Part of a small language model's weights: width 384, tied embeddings.
Each number is 128 + 32 x the weight over its row's rms, rounded and kept within 0 to 255. Layers, rows and columns count from 0. Numbers have three digits each. The size before them is the row's rms in percent of the matrix's.

# layer 2 MLP up, 1920x384, rms 0.0409, rows 952-1058, columns 256-319
104:146111109124104106185173084129109133114083116129111126135112101205158134136120130150157150127155181129075123086114183136131130135096139137095101120133129160076105141147132138176181163061126119
101:160098118179098120114094142107119142103173125151150132105185157140115133123078148161162156130146100175124087167181067098139197103139116155114147109106195142091123080153146123201080124170125129
099:158047162145085140126078104172093089137099125149096171131143139150131163125044100181152102135167178109060137121142128095139140181155142114141155157130153178091146117173119121135123119179100114
107:171144193134107136176143124123131100163110073137166133148105127170108161104161052140163147121155145096105096103118128132127164121138078114103179158135127101093097129181133131133117086114126077
102:145100121161113161152105088181127086147099136010094137144179088175131131093055093151150106110086097132056131111211096109101159132141166123175142106094146142108115139097123089100171140198144126
099:104113093140147125084095132197113119132149106166143100107131151118023179121160141079133154071202155103116066181106161123166127105140148190166148124219176151104088111103165122103131148157174154
094:127141122167109114186119193158110143085109096090178132098162171082107142081146160156151134132106155105131093143142146135084114156149144128133186157113166080151130119167114163092109133126092108
103:139163149167154124090170147140100134098142100154115114112140153090127144123089215155172096106134127130103096161088101082140119161116169107155161139138120086142094169125174120121084157221141111
097:174188115147139170134139143115142135103126104089111086071118134098105152105164132139136122110118055105176206087169119182130135129072072156117163115162160128035130133150152121095145106205104103
101:138151145190156163130135120112120129128101102173127070079150140122098130112146155093153140107097153146131104138111153096161124130135139142138157091058091134118115069137094120135159123121117057
097:123066124174149167177182175147087119088151143159142146150168123137196101125186180101117163117077102125102145117129153115015185074088065123070153102134151101097131200130122050148153084158039109
104:158167091167153112138213126171073137145105174206102126104176140078141130185116134174118128163148116133112127143150134143173182144169145112135111138107127120119109120146085089121166069088150091
098:199146143149142152150145217112097143138138140137122102137143156172114136145109122199105132168144193135129138110108113118115110173147102177156163112135099153112166151191167145116095181167138125
107:128051097128067161108118121129121084121088072155105086121104160076113109076099110150133099097118061052118145131133169140182115203140094158193135160142171139101132085215096144101114160144168119
099:169102129104166175145112114151145136102174085128143105129119118180130179091117126101151060206109079083111118113133115143103106163153136137163106187125085129140146173089114091124170118113169086
101:149146139122151130111152101130128138137169104074102094184177139113110161119135126171123177100155125097146068183091102163087154116060087102121161137091134128137144142154067131094100124150157125
099:151071149148141135182167075102109165089153097144168130124161112144151115123093125135108132152127146120149172103187153091139195136149106162105154147150156115115081124177147124123127091124132103
101:106121114140084088139116159110089161128138072153123150116101145109132087137124120104089175134125098148121217090128146142075125185149131166158141101109111145137148148162126083119138149116128089
095:168126104116115164118155123152138110119144110133151154106143097053161079083090090128154162082137155132162127126146101095075164143111106165100113145118112124125133137141132105092143078159138100
091:144124177068084124092132141141139139130157087086136170090110169158087140171153140143151187124116085129148158141120096111159149172155096095178155160116096131138096156244106111149117114100131156
102:159030119100131120075092152151068171104113103132108141129143174226153123031103110158183088113131123145155154065070150107147140140129135185189215134121208130121139106134048178121132162093154071
091:144146155138136124102113113146111160156108095120171116130172091106206148130109099089143154153074207055111110099122210098192114174144116120108137100099150067122128142159180065126183121121101164
098:147151124083108093160173126106115085144125134176123125134117138160128181069064174129132090102086154121094130050076150123091130186143163112031129074125100145122113174160110100103186118125070144
097:163081144108181176126225146148133097130067112107015139126170145134136138145096167154161118152145127125123153106113144137093117073096151121123151070200175078108106144126125114138168145150099109
106:167163153141116147124148122140133101148183113116144153097134165082058129070114115169108126074174126100122167134112119173121087091134126082130118131133122125041166085131155126109170111153207107
098:153160124194114134139095102125081131117114149120176156102183221210134128030058071151165087081057098116110151069089170168134133100082128117129146148176113094170160147091159192153154119160130111
099:141139139131152138153085128106126190158130134085130104125128136147174198084132113175174101123153141140100096073078163091106060091150110104107190153105163086153046093130146114207136169155129099
105:122157193100114175116144121136117137132063112143186165078103168061094115143142060154166080112134168106107109102074109169151102158098114161157127164157132094156152147166148101099137088123180068
106:173094090150148130146149105143146146167108145150160162117102119191075104122074150161180153089121088048119140098127199159120132091124095136086136092124097085137068230149155076110127064152131100
099:152151135125136074128136159104110135144105089111137140139082168178177136093152128140138136144061086162241108115091163072177109151188126105132151107180107099117124132132127163157187106121102114
103:180038151123154058107126126175103169129148102186138116160093171148143130070122113165103159093075107077119152100134127082152142155132152119159128138168124122107117135178106145147146117109089136
100:154100169123083156109170197108077117107119101110134168096062140120156136132118123211103069125160096126149117152075114108097108168215192081113185091108130072098122104145135099092134114167155094
105:124101087192173153132200101209132186155123135162105079097120139142134135118136151138135090156125114086087099141134163130154159067133145095125111195077168075160129106116105118156102081148119093
100:125143148064176097132161174143152095163133127103152097100072186132096140158106146127146165153154147149194131090124105142129193138107115134079114110195177162111095157117054133070136164112080122
097:146140116190148106084137124147105137167118135142130129107166125164133137088140202075171134058105124168127166097131161157101189150196109161126134077117135063129122121153110128134176144103149151
095:143080104121136117108147142160136123150118087085153099129115147149139108081098134175177061095155120121088106103148178157156183128039138102136151105107141135103143128121177136106186081078129104
103:144119143133078118139177142165143124116093093105136096154104112154126157101124136173156124139150193077123087168109111129197143139099089085149138193093170092095109132129103132115158072103092093
098:097082058136090102198142090167097131119030129130133162108131135206093171103114138093166141077125184144126112157183144134103094157113123104146112116102195158082129154160113153164121141128103133
094:188137128136114091112157128157122158095150118119088102173127144078130082142165152202104075099047131142126135084149090102125152130150097125139137156060128118087098104158143097124138149100151154
103:131078141150122131086153116162156140142077111094130097121115138097128111134154088151178059140146179111103127134131079138102059094152085096185118095105137131167143106163146108166164123125097110
096:122092092124147143092161143130132117119140132111072146126119137115097108109076118139184177154143133088084191144099145158098133123153102092145161099145161133190130108125081081091183159162195094
099:132173157137170087108071121127156114182141075127090078165129145134138116122091136153177127141143143145094091115109142106197083084089158134193153139180150136059051159110140106110126218121125097
106:175119158112145192131171123117126151140128097154109136043065178187136148097026161110125090146146140119105137200148155103088143205111140088124175138123155108123122157175141126139095179117153130
102:119131114164075111122135155125131086177120120170126153086135153092126114145124127097110125125114105124056113150186154131068195146191092108146141097139089069118117150154145095125157142133094062
101:161184142175076125108099145119159152142140078111160089109070150178057142132091141054181141199156113140142076100122074126150139153079118106118166124107083125172084146146151116206200064170171096
094:182101131133096150198142108101114111153120168151181107096067160129148101162102135136164091125079156114145130061146108126151126111129159193167171085107127157171109110150076128154093136087188108
100:185103081162073123125116132153090113133134111128153188113127092163058089119078102149160098167118127121080128115163142128107157178063132069120101117121144106076070118120136178185083190138136110
099:170062166098094104151175087128065128190093139122145119163118116132124091089083201105173070125113097088074060138089186108155151158098192117128155107089151135079130138119112140133182071060087089
098:145130145147153110150174149100119147121111099158045096130114105147091120085089123206090075131080146143103114072201151161110150191137123116131141129151116170115125134125200151073100120169103135
104:181096126138118098097160109156088141125156120174169129142166190100105201084121145132178092133171159115068076101132162079136134126148109083092132195101191080119123161173117123121126113104072132
095:150143094141111110067192116093155082130086100145099174139060138111149114130113166149107113098132138133143167123125143135147093118113138132070135101107144110109094148109120127214112176100085132
097:155143120132108145159119118106109160063083107100164147122132159118161161138085167105130123102136136124096161103127150147124144150156172166102122170113188105147068140208176159128076128139127136
098:168135091135084159142118128125062185132079140109109182058183168091153098219109149129141167099100176091096107074168148066083149182143059072092141104149136130187090130190131072223141128129124135
098:164121073113092146103082130170163088062118075129080155136203160151185115129144129175129134155128165087113148100171190120137117101124152170145124155140170083106083138153133163156096136104128112
107:149136139138093105154103064139131140018121110122176142072140115140073191116153113162148179122106155144082090071090112108066146156121076101116132182156147063050127235186110063145121097131163092
112:163140077040160109141115123192132134150109112100108117129125132133141109100171179180135126145205149132197159168136152139120096144084122123192174122109141146050073146140109111105115139137119136
099:138166113190136153050113141139150152122082120141197154098091175177083104113078150134097121118119157152147189087129201088087205130000138112088144157089130148148086152133190120141111125095121148
099:127151131110103125127170106118115149101066156132128162094073159204115125147113081138147129102133139089106128087177135171173063107168153076084109188134125071069075141124148093158185175103140090
091:154131161101165073127117108126141103120100121161162113106149117145100152170132148180120200152094119188147148118134091108087023106105158120096148094126048124108125156185171086076152220213146141
098:119110109105130201153165139152112104113130083132113134076093146116221160123077136123112100151138082118085143162125155136103059140130155091104127103169087138123095154118096172098179159092116122
096:186110165148108078100134055118124071117148136125176075094127125137096122113132120137125137069165068119113120121125103185120137159138104110086179142100116071134120098129120120170122118140219116
099:143087174115153111142140116150065118081128117080091152072171108098093148135093116095093170100122130095118098200139154108102156094135134143181147142127154155107157095093143166112136111149181101
098:102118142100102144099147147125088168100145163143165143121158136187167151162070088123166167140105148120141133068125133082143134144110096149062149114020122075172071092163091149174122103130126099
100:140115137127156124120137091183102144083106110072144132157120134156128143104056168140172122116129073115107175093093129078125122165095103056134156124126132099172130146168168161139179146153087128
108:128088101154113142095078139176121107142135072136167116113088127122134166032105126125142060146120116156099122145115158198145119118141091168170158140124136145128159123112137087059146105149082087
099:130138110163063056117111155126191128140136083141116109106113131137086138141171120177142123183164185112150109096121148134098131149109085151168126124095102155150111142143082192154114169122129132
095:107157109138127147155102160158122124089127099162202148107135133164119139101102129107092112106189122116139136115115147137112086137141167134108096192075159075143114102165069097119171104128096104
105:127139082166141131069134129139131139111117081156081104130146183115108178107129117146125080049145099118118125125100228091123097130120162155123103215102112112195108154145156081133125075173097118
092:102131131102138143122120064149081136113160128055117151161101188167188157170104134149098117117057135138083094112080131121095114100075171100086153138167151100108104168102169110183206128142161132
103:148116117152161109142167100140100117110150138178134119152123145142101148103137111092136084055140109062131134091164162148208105097123069171135139146112115141102123156126130161110139138112110087
095:142072108137108164156137138142127133107109131104167064089150180129136126132146145101114127099097126141091163121152118061179186151130133166112149143101073129135148153108082163157171137112050119
105:150141130122085078148123088197103057113120116086183106107103144125128148155146125117133099143151152057166108131122203119067117105158104147151140120159118100098109114107104160116174148101141118
100:196098113189123151116111136138087117097082095096211098138108169113101122126089123152146090176125105100165117161085164125114145060120160141147139128175191108112059144092163103153069059134146118
098:140167176150098068162162157181093139118146058117139171132133095107110127181162193108121179138100114108101089084149159105127203119115134112117151158136154146108104112142133160168126154182108114
101:174155142103131087060147161171113092144140144159107052096070142100094084120078181109137109089078072169158119075165113129149129150183099111149129161117105132106129146160124138110103121157022118
097:170104061189135183146115148118160135150107130108087089119079131092098137102115189131154108113088118172115163130068156098106145201110156178129090200168118103061110126140125108150189062162153124
102:123102169130131164128133095122117134157130109128163098139077098108138122167146127115114143175096105091116115142147166131065113100144098101151139141062078144150122188121129140123112140201099121
110:131103103092099092143112093207048190096150133080138102106104155185097138113100130164117086135114119113129180156099149107135094104109071043137154161107176134159102164112121148169158099112134117
104:163141122149116172166171107126136158094161115156152164164148169207154116135144162135138142124184131135095096163158108149121107143164162167170143145089120138126124114116159041133061145155155129
103:189124164140104077121119128094099122163135106189178074113101164081107146132143157116175143142136113131115133109121137125139097153130140067163151108114099142185144104159057177160191191115155100
106:151143102122123083074165148190150155102162095156162146144085134115063153096124189138180162092154135127116093112140127114114118120175111115207154126143169165172135154177170081111118107124103123
094:121095125076142175164130094152137116126141145088135115114122169143158097097140199087160112164144147140150174144140183056076092109122075119109184169161136118158138172132134104202087135176043123
100:140149197105081137114083086177113061125117099066094168163153108141144105106086133146111120177123117071153110137172143119118101097159094167111130117139110148120069171136100144076145169140104109
102:129114086118095203180170124112119118104116104178097101120094142112173113134115181110153060185085160115112165126187160142082152116134133150182161119064178116137100129123062122089128143064131112
102:108096151142107165103131130156145175156178119139156147108098130174126088094121144131155151132087109145102075133144144123113063151122140104072137074164128067129096151179130154132136126109182123
103:102051088156098115118116123160125122093152100081168126085137136127161130108136064137121106148175130158146129103120168110088099160150115102165121172134130062135136145128126094155160073121094062
096:154116148172133106058146098179084150093115111127106059076131153180127112124152107139190087126152179138116142132183158088137083168099080088172126166135167101110121108124100159131163076096071118
101:158141100111100184134145102153112193106127165177136126133115124137140135139116134144121126104129155110075117108138124069122183177141155171181141215123104062068124138169089105175111093139131106
102:137140116161168147112119070139102135156139128148110107083084182132119166113106095124171122143159134149091162091088158111180046127108138124117131137136161067088121080083128149095138133137144133
103:161127145110122108132170158133086168102144069151127112115120181136090144099114179113137088092109086122150169124093124170123159143084109105094153087198156156139124173132126136146158116126090115
107:146193114154115170124135126132152098086127104139167045131166178176096123122068158181112161121108092100160119108116164130108099102152117043078136095169101149162095174137129141125119181130147092
100:124190125146152150155110100150094220188128123121091103124085117091117114120119168169152167096162115071141162171136165122138084137118065100113181171134117160069151136152096094105135068187097112
105:152158113101092186095134138083128151111060111161139140114197125147103082116142151181132136140151195168085124118084124156151177104131151130171126123123165134128127145136133130142102098139123100
098:143078089122139153115144171114167106127081122102140132149081185137182136130104132136155166164117088104087216115136157141105163165134101113170189136147149119154093133122077128180083081140143136
090:132074131123098067121172051146153119122108131129137095073097111108084187098100154143173093084075126065135165220162132197080138162083124123177141115088158123163134134156086154112129147172119110
094:137131133127111181124113105176146146124104128157139107134102192131158107193087128111139121136125054111157132095168112074123173109156091067141133117102168132104128136141147126091136060186109073
095:135116063136090096077122145151135115073127124127152139166156208157184098125126179092131143104154127135135147112054172095189120192136180099126128155116068133169099167171055131203169118125128136
088:131154171113156185083129119175098163134173159150114117129157104060127185117140135113125128144091085109155136168084186111145072143109111166139121112111148137113132249147088144090094181159136117
094:169180180120119105125134131186093160183153139140149118149126169079093201141143152099098095098138114108092107125162081182075121143134103126068162070159090106089139153139157104110163152081104107
093:118151188164108126186163101165111104072154088123144109117131103097062153109147153205186099091125111120069180156076060187108134153180092105101086132152120140172133134146170107175113191096140107
106:116087157173054143123096096081068136152132081106120114117161123133166170051138073106137164180162150140144149137136143191111107067213183178193139138172145081101129115146124142144174136167089075
094:159119161115085111138141158120112111140093121069148123111175152102081157172105176121119060125100141023162086140203141099075088198132151081143144116119113104105123202166173146133118135222152114
099:132044113189120175114190156193145124175116145099102112128139129076121160138067042172126139178129119101123124164120141109111130140140136104184166087121143108125049121128165123135143064127079130
103:128107125142151155211139134148152104122138124100161117087152126103177111088117213120172064148158085112111140127056148175161207106085106086165139074122164096126153109116146122088088104157096147
087:087131145102120180152160113157160158146105132148131134161114156141098105156142151153132132123142134185114192098150144084161062149143141139134157172120118106161068145107102161143129107152146091
094:134095174111122067124101062124094164153082112182100108108089109128104199131163087163180125075116189094120122124119095208131095095167165110200149159151108062048072147138116122142134130163177094
101:165066131097167099184193109098140100138130094145130144138117131140064068121076084146116121141158120128147135117150179109155150091083142106112176093125142127092082160110095129127175117106108100
# layer 2 MLP down (transposed), 1920x384, rms 0.0285, rows 952-1058, columns 256-319
108:093161143138089077116223092142143112099044155138164085105139138109116096169101128179148044101165184152132146159106122129179161104125147113162099142150126139079161140089144070152164175119146105
098:093104113160130130128131133137174138131114168123049102146146135064114169149105129100130122078105177091147084130119159184085164114139139139198112117156047108139132131165139104143123127087155129
097:100145143094145131134088196135185168080205129122114116105098110131112124140109132137133084139120119109126041129106188066102176149143093149108098104068191157096082094098164096106137163103138174
116:125096132103112143121159093157166111158094169181125109094172151145146120153086114121116119124148138112131167140140121168124111112125147069115101155103096149047168178126135095147121109089095117
105:190112128166136108127149151137169081118104096109122101071172134162125160095120081178146138150153146112141090133125131142086152169148123085099139157156142117079157109096104080166109083188106087
099:000157108099126133172122144121149113150154145110138088181123175117159139092156146105068131203077109165125096129160156107113091107082155094132175159067124114067138157122102119094150150080099154
093:181091067099139096155174138088154129124157130131136120148107132137109157157141085114139132109178103106078177128104120109108104107114115141153136132149099150130175172114159174212160102160145058
117:159156104157133120106155105140104113184128110146115084138146138146163084115093168102078068173153112156125109118115085101150089118119157139152086136113086120135078191170169116134119099140152147
095:076113100096064120054093145113108170147126156126094081069118103092097062124131118126167137121109170151128133091076099110136225126120140184114133143120074115140125092136144133102178130125106159
102:179095122111169111084117169126108128153068101100091154096115150153080100158147131102114083133111162131144192108117137102155124134109088056133147108173086151079127130160175207166086113116153147
091:149084144101102131158117049048057153084090137180214108148159138154130114087104149106151133120102086134121074136126089121199137181175157147124119103143127103147163140152082150194114148107158131
100:110123148099147067198120130155125081125146175130140124127176107118150084076125141114151125114123139120117114148132141157076180159076054118140143110163105120160177114114182131135133166121131207
092:132128093124148142119118150108138108167078059115198138087135155126145143131146102070138154114138108059158147136175120120139227138124154178131123134130122149160070132127157119134148135060134097
108:193091159072150157106101143105146115117184114140120109129159057144180156152164139074112128132171084133122137055136147151161126127180119145108158125119071144161093153163102108124225088175142113
102:178117114113134137178097122142121066124073117105139132108088147118127075134144153128106151109149094117136121125180165115170148097106149094173086109138132081128103155051104122135140134131126102
096:114075088178130176125151139095122148172124131152112157090188114123141163143085126166120147141124134089130128105124210149178125098130167128128090173095132131161149104177117163164106136143153127
100:097116098053136173151128152142071051127122140136162145152176077111151178136052135164113168133169062071126128125111055081131076125124127118178148049116129161157109129158160149155172159127128092
105:158118129130146161115174111102138159113133143109089194131181102090101098138178097156123126139106154116126089153109141132128128126147112185123167122115177085145089140093146172089144130102098081
096:118094135138130129152129164061149114129143139108080137161135073123130129143137122147136131203114088159167088107104183165157146134079158139146086088119145116129208136112186169092155167137143211
095:166123164115119139091150059086088158154134076138133105095111146074099093101074067092129104098127112107159098110127167134116118098147092111117107140079120099116134142047146123127055135162115163
102:195142123096069127124170152103109122127162113141140084113089098139139204129143093140131120127092139084125115084178158139113130182107074192138145151149141182136166133091082161084087144076168140
088:024075099020155157138121136149095063125114133080100118162125113125110115189171116078094079131075113127162152177081067108102123120148135139162066129110161134192139150106082208131138116094075166
092:224114055139149144193147153146086107137028134173078119141163147129102150089102075108135125121148061081099105137155099123141142107159159167104131183145138118087082136095129164143110126147156138
099:146094149100136134069102127096131177192160116122168100077109166138203137133083124103108119143113107094097098125127174091157077098104168072134114121082112133114153112130073171085088115139156115
110:072097056171103111185111126119164114138115112145138115123093105110149134181125151135145142159178121153142133099074125071099093174141123221114176133139082175124121027132116145124086135221129120
096:175161157068095138091080116045168049077069128034111135162115131101107117113136128127176129109133157162104139101155085121123137113130133215116112105142084141110123126206163169077112122104187150
094:154116155136074167137088130123175124169111088138095099115136069158150161173087149100089162133065084118074156114152107136093165122156125174168167148134030170156127118127132153113054123092074145
104:135174121107095142102127195124069085072153166121062132137178090147137154148142083139168154123107084103184122188136115108136120166146109135185163104133133109077174173133123100088119126133042116
098:131106079100170102138110092091145177168048132118122189138168165154139126131142109123090104202120121129100086166124157130151119141165165087099191075161146080165155185108142159172130138142122145
093:163087127164038131110128148107085148147086114111170106075109115122138171159164139180107155109092108167127077141151109125159137107155145171179186099132087113130162151143116130133072142121083135
103:094161116129132102109134135118088080115102145148096161174145101157143084139124129129145147158112148105137132120112147109157119137125149113169133149098045169127108156135161090116052195085114142
098:146168127126093109141165100110148132140164090047142167197157079132195135143097108076129128112088175125112134115122098103086112143085158107200132093108134205150194190114128122110102098124145089
108:168152149118143122149107151137179145100115063140124108155180098135156099122066148151094137149108110150127146133126093108126147157110177039125068134130122099049081129134159152183171179095137120
092:058120139160149083104086108153105107143120143103180129193093136200084170133160162115129111104144122110086186065066181076147086152147128058122194111107103147160125172103143115167135125094125053
095:136118145101127101103165123117130121097057164106096091147185115108153110094174159127174147129118112117169141118141076121078159116172061119154122125045127141119138151093139136148195090117102145
095:096106141102132079082152153122166076178157129077105155184169105160136126109124147137110147102118098075128095111142110088124144117148158135136170161142052119134133127129131111090109159182118135
107:121162112155098147145153122143090131113094108081177115057125119147122118140115150094147181104116139131134107140158155139060156101102136136209177133128115096112121168140072180122106121186161162
094:155169126179121117122133159202106092097121085084127106142130152094138056139176066184143170116100098137172154129141121163131161103143116154136151162177012135183142123131173116120106057107130200
092:154118139130097037144112116114142092140166158106107163162157094140113093108097120101149123116147138102153090137175110133159152114097137090122126130185135192126175128133124160130106092169134096
108:114136134153136178086147157078190131095100171068110138124100095154067141199118105167152125114148077166082167119159108113103155129094108158124125100131143128134185133118129149137119136133180141
097:129128108129142151134119157134121161179108118175137090136079166139125101107134154156123136107129130179154086173095169051149163153147110126137126192127167147128140120137134121195122139109136161
096:158124090063147090135163170153105168132151064121154154097112150112102081108083140112086096105133135159128149086104179129111137116129088137170133101148100122117137151167089132172100143108111159
119:170103135147085130149093181127154119116180102078133117134147138158144151120137093075081144154091067129131133145127086079096121138171092108139095135162155104148182113180123175161097158146088096
110:198133205127126143151161135077165123116099126136222098106189113093159106109159131124170140140163102136162158091073096147210097128129127125165137101126119151133141133147109173119117156115130090
095:115115190093106193172110119170081125170149127115108139184107053173092131097102111170149106107103106095107118171133200111099100101141098119162178082057178123130175100127090131102153105083085129
090:190171138144136121135129067176131147119162122165138121111112094138116126158117131129134196121119072138120164087147160098064134155105097139135156227093103132146123143192104094176067086165183142
100:117108113163065140064141144131135157118056129176136169126124157124103099150120175117101133193106146154170147064081129100093155129170125056105113132095133045134116191130117107119068115140080135
098:160131114134118197097155099112167110156098103179103078096077157064142164171164118156108089091125160076155125119173150174164119071120119147155153137129144204148089157069131154094106162125101091
099:041148111121123099078105176127143142140124162141135068105125112137098147127147082108154174090145136105134166158134143101133113098145150103066194103146063144110125116167103104127105126148153140
108:143150169143135146118095135140164169174140093188170155158129169171122165046092111135151135151111153095114125076066121147126136146145193143139133146093116186087134114161162168147143102127154153
096:161125122136112053112130069146144164099139176115138099118150136127137145087114143111168159120160110086119117085115195089165147136190200197128144105163104139107103140101162108084165143131158116
093:037107221097104109097099187062093117215090172101072141049131135050106062141207096125102145119127103101117126162142158132130127173114109160134114120141072107139147191118102070101126165114169134
102:018187119068144090100134114115098110117119155149096140156099071070130132150185132139152108151124098172126125204100144140051065094140158108155125118173157148111173062136126088117104111106152132
092:150095127170158120060145150107112157104103132146097119159110150124194115178085117145114092174146086144108087147159143152101167158140070115158159210197189167073157099104105158094154120136133131
104:131172139138090116086107192099117134087161099163117130113105086138128120095164122133090153106079134096142112211149116072104097095138095119082091133169146085139148177141151138186052119150095093
115:202147172116126119111178127079129134090105119135083097070117089127118145130139160123186190137128083088135192140094087139169137134052141149200136129148104157123100086119099122123120121122161125
099:130064083119129159161078141116123154079094153114096118119163088098140115106091116113096155125112149022121117112099193170135112124145133154145139144143151155122106114111129123121107110141081134
107:039173123133101166117098186145148143102137104159150125110157093128146125173152061125153144165091094137138158137124103079128127147089141163136041172123061173119118162174140127103100157128132121
090:145166180130100130120138117082137154127133142067155076079149124144130099134116089083097120066109158140136122127169138098134141124171165123137202158149099068124153134128102180100070174098105110
090:094063200108125078147099115111144091115164138126148133168204094136130153096078155113135139085110146111107100169136113126147163174104151177112132126140124150142112111102114162136116157075098154
096:102113116113131151146161176107119101088146118105132147160117123131116108236114148140093117152071157199136089141096092149147083193160078148101067079154092119116124102132127072143162134144099151
097:188194111086128109157097134110084197162140142165133187110114144156096173126112128139115113075113129124108112130123170134116159123117092092066196136087183054113119133114161099100125194150112148
096:050176118156134094185104113138123125093109144114106103113135138099157144086056085139098158100075131096157106079090139204142148107139138122189134135101120141138158150132160163142115187117159162
104:180117105193076111107171133096127139128140124088159135137147142080149129165216121088123159078167170174152136105146213066158128124205113152144093230167094172109129130069108146115123068151154068
112:214094115149091084146107100117152111132111075115116104151122088157121123130135146118155163151133093184084205117086120055152109125149141091128078140136062125134131115167139070118109121145171088
100:132135138140058193113096144116160118124100106126135129067137193072087112154166104111115065067053100126117096080125164183125137115135120084114135105117108141168115176103163131135120167134145166
097:114154153111146118133132047153145179118115128104080123090179128140063137171131090165120144116102126169169161077115134193152160125150150152109159103218146115126095138162152132131131089099109154
108:195076127153151149096070152090115051121148081131138137121055133131080162118097144159150079102168117059127140073118114101096140141106126192090162116162140148127138143174137156186136117103164156
089:114120220144111145122140117124124178174100105109141088121139111121136115122161130133097128158106166176143118143083183133132107138195123191109141082190127158138108150087080133124084134059078117
097:108067136089099107137158144094179152087164144190073116107119092116127082182117134147110126145106076176130110114124134173092097179096135170061107129101131130137101144127163117126145144146121180
100:134174157158136119168099121080178153090119142075169148179125129107174120131199121098096051105140106111103109167103076022155173201182131137150147152085146186119133145165167141060149129137199131
106:178104067104141033139086133104140148143075072139169109165104172119125172150130141119109122144116145171119074126129124107103095113153115108125161111093145133100160092124156169090160105147164082
101:043147095136150210165097052150108098075115131149123158224159084135094070122100174136093134130083133154163175066138108162127168111071113113143077110137133102112136153165171182207138120130156115
098:132140139166139135160073114106075150127084150110108163098138122116119125119196157141154144088171139108107144131114134121134161126146119070087138126112096080139140164153199164131140133181134148
102:174134181137120125088164080185094100113111196124177164164160109127125221115137123097148165127129094123146168075091137181109117152163136112128147116139127091104112140136121158089112114089110092
096:129113115142041079067068159114179127100127113167193118170136142201144116147102149093075137128117094146163119111159141102135093095174084154090137095127109138176148087061176088103175134142116108
099:182122112162098064118145127142113184131087104147098101145104081173091105131098097152145193146157116179119148102115048174165126090134116120141166098139148086105184172123134067103115131124172135
111:130085171118143119128073142171089137111139132119141114084109140166110094124104161188108155135147152199152168129100071155124135094143157148168119109118201088052117118141109145129185145181125114
100:071128193164069128062130176138148105136191147149131174124155138107102131133120125144133140118099160181199156086111145104136106105149054126137082106058079195136112126137121164117134172092179102
103:119160129126052158146181170142115094162145131160200148143159118117114186092072146099124161097095085118057187147205131080143135133138201165143125116170127158150109116182047156151097128183151168
100:138118118119097118130120148136117076089154111183113129104157081164144178155134135156118164160149097143082199117109120077170099161111135092127131110090165143166088145146115132131123114118179123
095:196088114099086146126136168143179149148137055131141109131126170098139189118098163064142158156078151096132127133113139115091132120183125153161150152147097096083128091102138116145133081172117094
096:076195119060137107153130132180130162152070185105166124109133169073163178084096087086141124137160134125146160076121140080112116160124149139114137124091186128174113134145111148096098121167137123
099:163129182189124073161127167090069127129129152065148109132114120166113162138111148145152146165164086121164127101150166120090116196127075083110135087146158082107149143136183086129101162155127037
099:091103133192111084166052131163121151160146063088178161129135169101171208098101129130121155147133153114111099126172168157147051113127051160121126127150096134104106100125156131128126081167103063
105:064102111087100106109110126137177144091171128137111202137172076185093069154138165112166120173090094138125118140121087111131138102072157127079123131152155135131172107132070128189152097122079105
100:092094126140109100101125070126100149142146118086149163091131087083119159125150148102109178092135081120153148128104112145121144117137136185150119174144150073160081105067183161101156056133050116
099:080174127118162128051121146142177062090134194110108113139132119079139174126121111129164136124151141138149079113169119141169142156101104126107142157163120158101114124105129097119149128158089138
104:168145114086135133135142146125166149119123172104176096116143153136107109093132126131108129082127145124145112127149068171136177113176133145151111141105127175173111101151092104112091156093150124
107:149151141168148155115131152098117107139157097130163106174091109088110147152137124122139129114146087161133155123198100141143099149114149137120118129107123139137130100118133083144128158164133195
106:166116073152207127182167173143099084145151081151152154167186156145115151096108129156158059152118096098128118149105126133151149127079102181058145130177134098170049103131166118163118164099179124
097:130110181121109061161090092124109142106095153037163133107115132119159137140076179125126140103100182098134121109121140131124146156091213127114147170153080115181158165129084117124088177159118170
106:163161144129155190128067145160156160126102067099093125123105113185134111129089177110127114094134098134127107121117124121131116123158151134103152151125166093101148085144087142170154154115067140
093:181108145102137113068111135199132121176121185127140106152148136084162134125182083150057119160134153106099065111105088135099165140126089128192141129133128131168079118145117129145147138144162147
091:178170139105153161161121102101178077128092155062118082157135130111080129137108121127122125097109123170154136070110092116101086070073122205144186056177155156136149143160126195106106162084122164
088:095152106084092150128101166154127100121062057093147129187187154130127090119163136098082142104095155146122124157105102182126110103083091106136136099133130160103158205140135060139043136134162113
104:158149129115114163101172111135109169124142066160149161120151187162134155165174109171060169156133159156194131167139117158145085108136092083131119184096133095083154105129119067195125049130120118
089:034123120149157121149119098184125147150080162127116158135104140143081085135091111105127113080171194165160131144099151167111106075120124162079113103157148147130109135107136105086126112080082185
094:082199092201147134106067145155148149116110109128143124095151175159126110128138091156114160067083128146023138143201167150142094123082163150074141150131132097156147151057148156126101121104107184
095:066150150084182115148131112147166110119158088088125149142131126095147148124190169123070137151139156180140153076143173116166144127068160202144111161130118182153125151106127189034114094135099126
106:141099144132152113107149139204148134098179130165110157087170173070158112117157067163136130075133166096133189177101136162133131173107149141151161168126152142116105120126146072181199064155101133
095:168166138097156149089162079182102147132083106090118086158139172101151143161130132138121081146133150145120127076161145128115098115124164142130136127111074119100111196110128113150117173164136130
100:149147083151076119098131158118134097153082179104186159169088100149099144158112184108137168132122177142154125149177144132127164115101139186130103083218126131127126080115153116159132173111137058
102:144081097159093176111150128115108123112069180117128099163140159150147150076132091146156121062127154188089070134144123138083146110146135177096101135110146123148110073133098153111184134119201114
087:111159186096152107153099099141122141121193081101124117089151105107159093177125134100115099176117105074129150124114143119158097106179119079094141143163082112114188111124128103215108155147153099
097:131156092144124141110179107110159165100104125096149174110190144101142135083111090093109107036110105161158135119182186163088178174132152095116187114118127164187120168129100108167036127125133093
104:132116106163175156099116113129079149143144157088113144125105146182130114140106132139115147140167150143053146119149142089069113088156095152167120126214159177088083130134145164218126126153151144